Weights of a small transformer language model: 2.09M parameters, LayerNorm before each block.
Each number is 200 + 20 x the weight over the matrix's rms, rounded and kept within 0 to 999. Layers, rows and columns count from 0.

# up: layer 3 MLP up, 384x96, rms 0.118, rows 270-301, columns 0-47
# down: layer 3 MLP down (transposed), 384x96, rms 0.099, rows 270-301, columns 0-47
up270,186,210,220,219,234,209,174,221,211,153,167,234,175,202,221,186,223,207,234,190,240,234,153,195,203,196,171,234,214,218,222,193,211,198,194,242,145,224,185,182,210,176,222,203,195,141,195,221
down270,211,165,171,223,212,178,193,214,228,173,190,199,224,194,174,210,216,222,213,181,233,199,271,168,202,176,204,188,209,213,169,193,199,200,190,182,199,202,207,153,187,194,202,187,184,205,181,226
up271,172,205,221,195,214,236,167,198,211,190,229,194,213,181,214,195,178,195,204,204,209,201,189,198,230,199,220,210,211,222,188,196,143,211,240,189,168,212,210,214,201,216,191,210,172,198,230,215
down271,193,188,159,226,224,210,223,207,207,224,205,197,182,184,186,197,182,223,196,228,215,194,147,204,178,189,194,192,193,191,197,206,225,191,220,175,197,192,175,235,237,218,210,213,231,181,213,191
up272,185,150,194,178,217,197,191,179,189,201,187,187,233,188,194,119,212,203,204,234,190,215,215,207,240,209,194,200,217,204,207,180,181,232,215,195,203,148,177,200,253,169,204,198,216,194,179,182
down272,181,226,195,214,201,203,207,217,195,205,223,239,209,193,190,236,232,183,191,163,193,183,195,197,188,202,170,194,140,182,200,204,204,171,195,194,215,214,212,182,160,192,186,197,198,197,205,218
up273,208,207,205,206,178,214,211,211,199,194,188,186,183,215,207,190,191,185,194,225,214,180,196,176,180,182,197,201,208,153,226,211,205,192,170,214,203,255,210,190,250,187,206,208,196,223,223,232
down273,199,204,186,205,217,203,171,190,184,225,221,180,197,229,194,216,186,174,188,199,233,184,233,176,223,215,214,176,158,190,220,207,189,213,175,201,185,219,194,204,191,194,187,191,184,194,169,197
up274,200,179,213,176,196,220,216,220,182,192,171,213,206,200,211,169,193,214,182,207,179,226,167,203,227,192,188,207,191,214,174,202,214,213,221,219,210,226,204,199,213,210,177,180,222,214,208,213
down274,202,166,194,181,203,187,175,228,187,193,212,220,218,172,190,159,179,225,191,208,186,212,160,182,201,205,179,210,208,168,211,168,162,220,217,217,205,214,192,205,211,183,240,188,203,246,194,209
up275,214,202,210,185,216,204,204,193,196,209,204,221,230,201,208,179,247,205,186,223,203,223,157,202,222,198,215,182,217,235,153,202,202,221,232,226,205,238,189,160,210,184,192,174,169,244,194,202
down275,184,168,214,202,221,221,196,164,187,149,225,183,201,188,214,206,207,211,176,221,210,224,178,196,189,175,192,170,231,166,186,209,208,162,214,201,171,211,195,202,202,181,227,166,213,245,233,190
up276,166,200,239,181,180,221,199,202,200,212,222,211,192,211,220,170,207,210,214,199,216,196,203,231,240,206,176,196,226,201,204,161,151,223,176,183,219,178,208,212,217,188,228,189,199,184,212,172
down276,197,164,215,201,186,161,186,202,201,178,261,206,233,201,223,196,205,184,177,236,205,187,214,192,184,224,203,255,233,221,191,156,177,211,229,195,212,156,183,192,218,172,223,187,239,152,192,213
up277,241,160,207,221,215,193,202,182,214,197,147,220,179,212,253,211,200,194,216,205,218,220,141,209,181,198,153,205,229,189,225,220,185,194,234,252,205,205,204,157,210,222,223,185,229,162,182,191
down277,211,206,216,250,194,177,199,236,203,264,212,139,193,235,197,224,220,180,181,166,174,196,240,202,205,202,232,199,171,186,178,210,218,224,197,222,201,190,216,174,190,168,224,188,218,183,223,204
up278,233,188,188,214,222,234,181,219,219,211,212,198,207,193,232,211,215,188,197,208,205,209,152,204,222,201,177,205,190,197,206,210,193,197,212,165,143,175,203,217,203,187,186,239,188,186,179,201
down278,213,170,198,214,226,182,162,182,208,189,207,205,220,177,207,220,207,201,203,197,188,204,219,209,189,140,216,184,204,203,163,188,205,197,204,168,181,201,193,186,179,203,250,194,200,203,172,214
up279,215,215,212,146,182,204,237,175,256,206,177,233,220,191,201,199,229,216,211,197,200,189,212,177,207,213,183,193,195,217,193,200,195,197,170,240,212,211,194,230,209,134,185,215,203,239,210,185
down279,213,212,179,179,168,203,186,202,182,165,198,217,179,196,194,215,195,180,215,193,222,194,224,173,218,208,192,208,195,206,198,213,191,180,174,189,256,216,198,189,214,158,188,227,234,210,189,176
up280,223,159,205,218,197,201,200,203,199,205,192,192,203,227,221,219,235,192,184,189,173,165,174,186,195,178,199,190,241,171,198,192,184,207,179,199,202,225,195,194,216,211,207,214,143,209,217,175
down280,203,225,174,197,211,174,180,217,209,199,211,208,219,186,192,237,198,177,203,213,185,211,198,192,214,166,192,181,218,228,193,221,203,165,201,204,218,198,215,174,232,214,185,179,214,236,200,184
up281,180,206,242,196,200,205,192,202,206,190,207,226,216,180,193,184,208,153,160,217,188,200,177,224,223,223,173,218,226,196,204,184,185,153,218,204,208,208,225,217,202,162,217,150,192,144,212,215
down281,183,187,183,171,183,215,207,179,160,201,203,186,223,207,212,197,211,181,184,229,217,168,241,172,194,192,234,198,206,217,202,213,202,186,242,222,249,162,231,207,216,185,174,203,204,190,183,212
up282,197,176,219,202,233,188,244,173,207,199,202,199,171,235,200,188,206,185,186,227,208,198,202,187,237,206,218,206,202,181,189,217,183,205,212,161,142,182,191,164,217,188,196,207,214,201,215,186
down282,168,205,201,216,199,185,203,157,192,183,202,174,168,220,204,227,205,216,178,189,222,181,200,208,183,189,180,205,235,202,222,209,211,177,201,184,235,188,221,195,202,155,187,212,200,181,181,196
up283,219,163,193,196,183,203,205,196,212,187,229,223,186,186,203,190,237,193,221,194,190,218,215,132,207,196,201,232,194,190,234,182,175,194,186,182,187,248,189,199,195,214,202,207,192,209,194,217
down283,201,200,192,201,204,181,205,184,164,207,206,216,215,254,195,186,198,183,185,215,203,170,223,188,211,198,189,170,171,177,209,196,194,194,204,228,201,157,183,186,206,170,207,193,237,217,186,196
up284,196,182,201,188,205,192,211,168,233,148,172,223,206,187,221,177,227,171,197,193,196,181,200,185,221,252,182,212,200,214,188,191,176,166,174,204,216,204,217,164,259,229,178,193,232,166,225,201
down284,173,157,160,198,185,212,248,210,189,206,214,204,226,178,133,207,218,201,273,175,205,173,224,196,250,204,206,199,237,214,173,180,205,216,203,181,209,169,183,208,215,223,223,243,200,166,202,241
up285,224,216,219,207,190,192,225,196,207,166,180,195,201,181,206,162,194,196,197,199,171,191,222,200,198,212,192,209,224,200,199,173,190,226,199,191,211,206,169,204,212,197,210,192,216,225,175,201
down285,214,233,170,200,190,207,229,190,196,187,166,197,175,202,200,226,201,196,198,203,232,201,207,211,187,202,213,226,194,155,204,220,221,197,215,167,237,178,204,183,197,185,196,178,207,202,224,204
up286,171,209,211,190,240,205,192,240,193,178,177,194,183,220,202,174,174,221,217,187,209,209,173,212,227,208,176,247,210,230,174,216,205,224,230,184,228,204,164,187,222,203,253,171,156,204,202,183
down286,200,216,179,230,173,160,211,222,197,203,184,171,187,212,203,202,182,203,162,209,193,153,211,233,233,184,179,176,162,194,202,204,200,163,235,185,190,191,239,242,198,196,179,182,192,207,219,188
up287,216,216,200,168,202,178,188,169,199,202,193,198,227,217,217,181,179,201,243,234,217,193,173,178,230,185,209,192,226,204,210,161,207,225,176,199,206,230,201,166,210,205,192,207,216,205,168,181
down287,182,207,199,200,177,209,201,214,193,225,207,203,218,206,198,217,187,207,208,185,200,195,186,197,192,135,238,211,182,207,204,175,201,207,131,208,215,198,216,169,186,181,212,190,177,208,185,188
up288,224,201,238,206,215,239,218,209,196,144,200,238,168,191,179,201,221,191,183,214,201,170,194,173,245,177,186,220,261,213,257,202,191,196,195,206,192,220,174,207,215,177,176,223,198,212,249,260
down288,193,201,184,213,190,218,203,189,163,199,201,175,238,171,144,191,219,204,218,232,199,243,175,184,205,233,174,198,198,205,199,230,197,212,204,161,200,176,213,227,232,220,160,208,198,207,168,195
up289,154,172,212,192,183,217,176,233,236,180,195,217,199,197,214,207,196,220,199,192,224,209,210,219,192,203,187,196,220,221,193,166,199,189,219,200,199,180,184,209,222,186,224,182,185,220,198,208
down289,195,196,202,189,174,206,221,192,204,204,199,177,194,222,175,280,212,211,194,213,193,205,201,188,205,199,189,179,155,198,190,232,216,194,204,201,189,231,214,196,184,180,173,207,141,209,189,197
up290,174,213,212,214,207,181,226,166,204,200,204,204,191,166,262,171,178,205,169,257,188,182,188,206,216,196,213,196,182,224,201,175,204,222,181,185,216,202,192,213,234,172,175,216,215,205,204,164
down290,191,232,145,160,184,228,215,206,164,204,201,193,223,181,220,158,202,177,201,203,171,252,169,207,201,190,237,199,178,206,224,199,203,178,220,205,208,161,191,165,200,152,187,194,222,211,228,196
up291,182,177,211,203,191,193,216,225,202,199,206,223,217,214,198,209,208,172,219,197,229,212,173,156,203,232,167,188,186,213,233,168,228,209,222,158,209,195,178,208,215,219,197,200,222,231,198,221
down291,196,195,202,244,188,231,211,195,214,188,233,185,185,220,174,181,194,189,199,223,260,194,169,164,232,193,215,191,233,212,195,190,253,236,169,201,222,214,198,196,198,193,173,202,205,227,168,228
up292,195,169,205,217,249,191,187,198,224,193,234,194,199,183,213,183,209,179,204,211,199,196,153,193,181,190,177,196,244,195,201,179,170,186,190,215,219,189,208,185,232,214,193,224,194,205,220,195
down292,206,202,193,181,167,213,206,223,204,226,169,193,170,189,170,208,193,209,193,235,214,216,184,227,215,198,237,215,167,224,193,218,180,194,179,187,175,186,188,190,209,172,205,197,167,242,234,216
up293,225,176,243,203,186,230,202,187,237,218,186,221,183,200,231,201,199,184,208,202,170,190,180,200,250,208,213,234,187,155,175,197,198,191,187,191,185,192,204,228,205,222,230,234,178,186,241,222
down293,174,191,213,189,127,198,216,210,191,214,191,193,222,208,187,231,193,180,214,191,189,156,204,250,201,160,256,221,198,184,165,193,241,214,243,169,207,163,230,197,186,186,171,235,161,188,203,242
up294,217,203,211,174,209,229,196,208,195,190,225,211,202,193,202,185,180,192,200,249,218,218,195,204,209,210,194,199,195,207,220,210,159,201,188,162,198,230,186,206,199,211,203,193,204,136,186,245
down294,186,193,224,172,188,195,224,253,191,180,195,225,199,215,220,226,194,220,188,192,192,241,218,183,187,224,185,196,235,214,216,213,210,195,197,187,238,210,179,169,198,179,174,182,210,190,186,191
up295,218,198,241,217,191,189,195,164,207,194,232,224,231,197,213,182,207,196,250,207,197,207,186,201,193,211,200,204,196,207,188,207,185,178,186,196,164,230,204,204,211,227,187,172,216,171,157,189
down295,158,201,225,238,196,239,168,196,182,201,208,164,208,185,178,203,171,196,205,187,204,193,202,213,185,190,216,222,213,202,185,178,247,219,203,220,175,189,173,225,204,245,225,209,234,154,185,213
up296,212,216,206,186,199,194,223,208,200,191,174,197,216,216,202,193,216,185,220,199,181,188,211,171,185,216,204,197,194,175,234,185,185,212,208,200,206,205,190,193,189,182,208,201,178,208,208,206
down296,203,200,209,223,220,139,188,199,227,198,178,200,211,223,204,225,206,198,204,201,184,211,215,207,198,213,208,237,191,210,180,230,201,222,165,216,212,205,201,193,189,211,194,204,197,189,202,199
up297,222,198,207,205,213,198,223,174,208,183,189,225,218,175,195,196,250,206,211,194,205,190,197,216,234,231,216,197,192,200,197,212,183,210,229,209,175,217,178,188,198,167,225,162,193,160,189,180
down297,167,187,175,223,185,198,195,211,218,205,208,211,198,177,195,217,180,195,192,212,217,217,190,227,201,163,234,219,185,187,213,186,229,213,204,193,205,218,205,198,200,205,202,243,169,197,228,214
up298,201,212,203,157,239,227,178,183,191,205,203,187,219,177,189,180,163,180,193,217,184,203,217,208,211,217,156,206,196,177,222,181,218,196,184,220,201,220,204,229,213,213,216,224,204,209,211,244
down298,167,192,192,210,194,214,173,220,146,192,200,221,228,192,199,168,218,237,205,199,205,211,201,205,197,202,220,192,218,207,174,205,178,218,209,176,228,197,197,194,231,189,192,203,206,238,197,174
up299,202,216,228,194,190,220,188,241,243,191,194,202,187,252,203,207,202,170,172,183,208,213,213,153,208,222,213,204,207,183,209,189,192,213,234,215,170,209,204,206,205,213,218,211,187,210,219,163
down299,193,196,174,230,165,205,206,181,191,224,196,170,187,218,198,235,193,173,228,187,183,184,239,201,209,162,219,178,203,216,197,191,214,214,199,155,180,192,224,214,215,195,172,224,210,201,217,232
up300,202,226,221,215,182,189,236,155,218,192,209,203,192,214,193,209,189,184,222,181,165,152,209,209,184,220,192,198,189,174,216,207,223,183,212,217,210,215,195,202,198,199,191,203,211,196,183,204
down300,213,182,200,197,209,221,181,199,227,208,201,205,182,176,218,159,162,192,194,234,198,206,208,198,201,209,207,209,202,180,219,197,200,192,226,214,196,195,202,196,243,245,190,169,231,189,180,191
up301,178,189,193,176,220,220,184,179,190,195,214,206,198,195,230,176,162,202,195,211,236,139,204,236,192,191,219,246,222,227,196,196,180,237,196,195,179,227,169,198,218,232,204,199,202,175,220,189
down301,171,160,181,202,213,183,193,172,244,156,216,203,221,204,231,194,163,216,240,208,200,202,225,180,166,212,182,209,220,193,222,217,191,201,222,218,179,235,180,194,200,203,226,224,200,215,209,210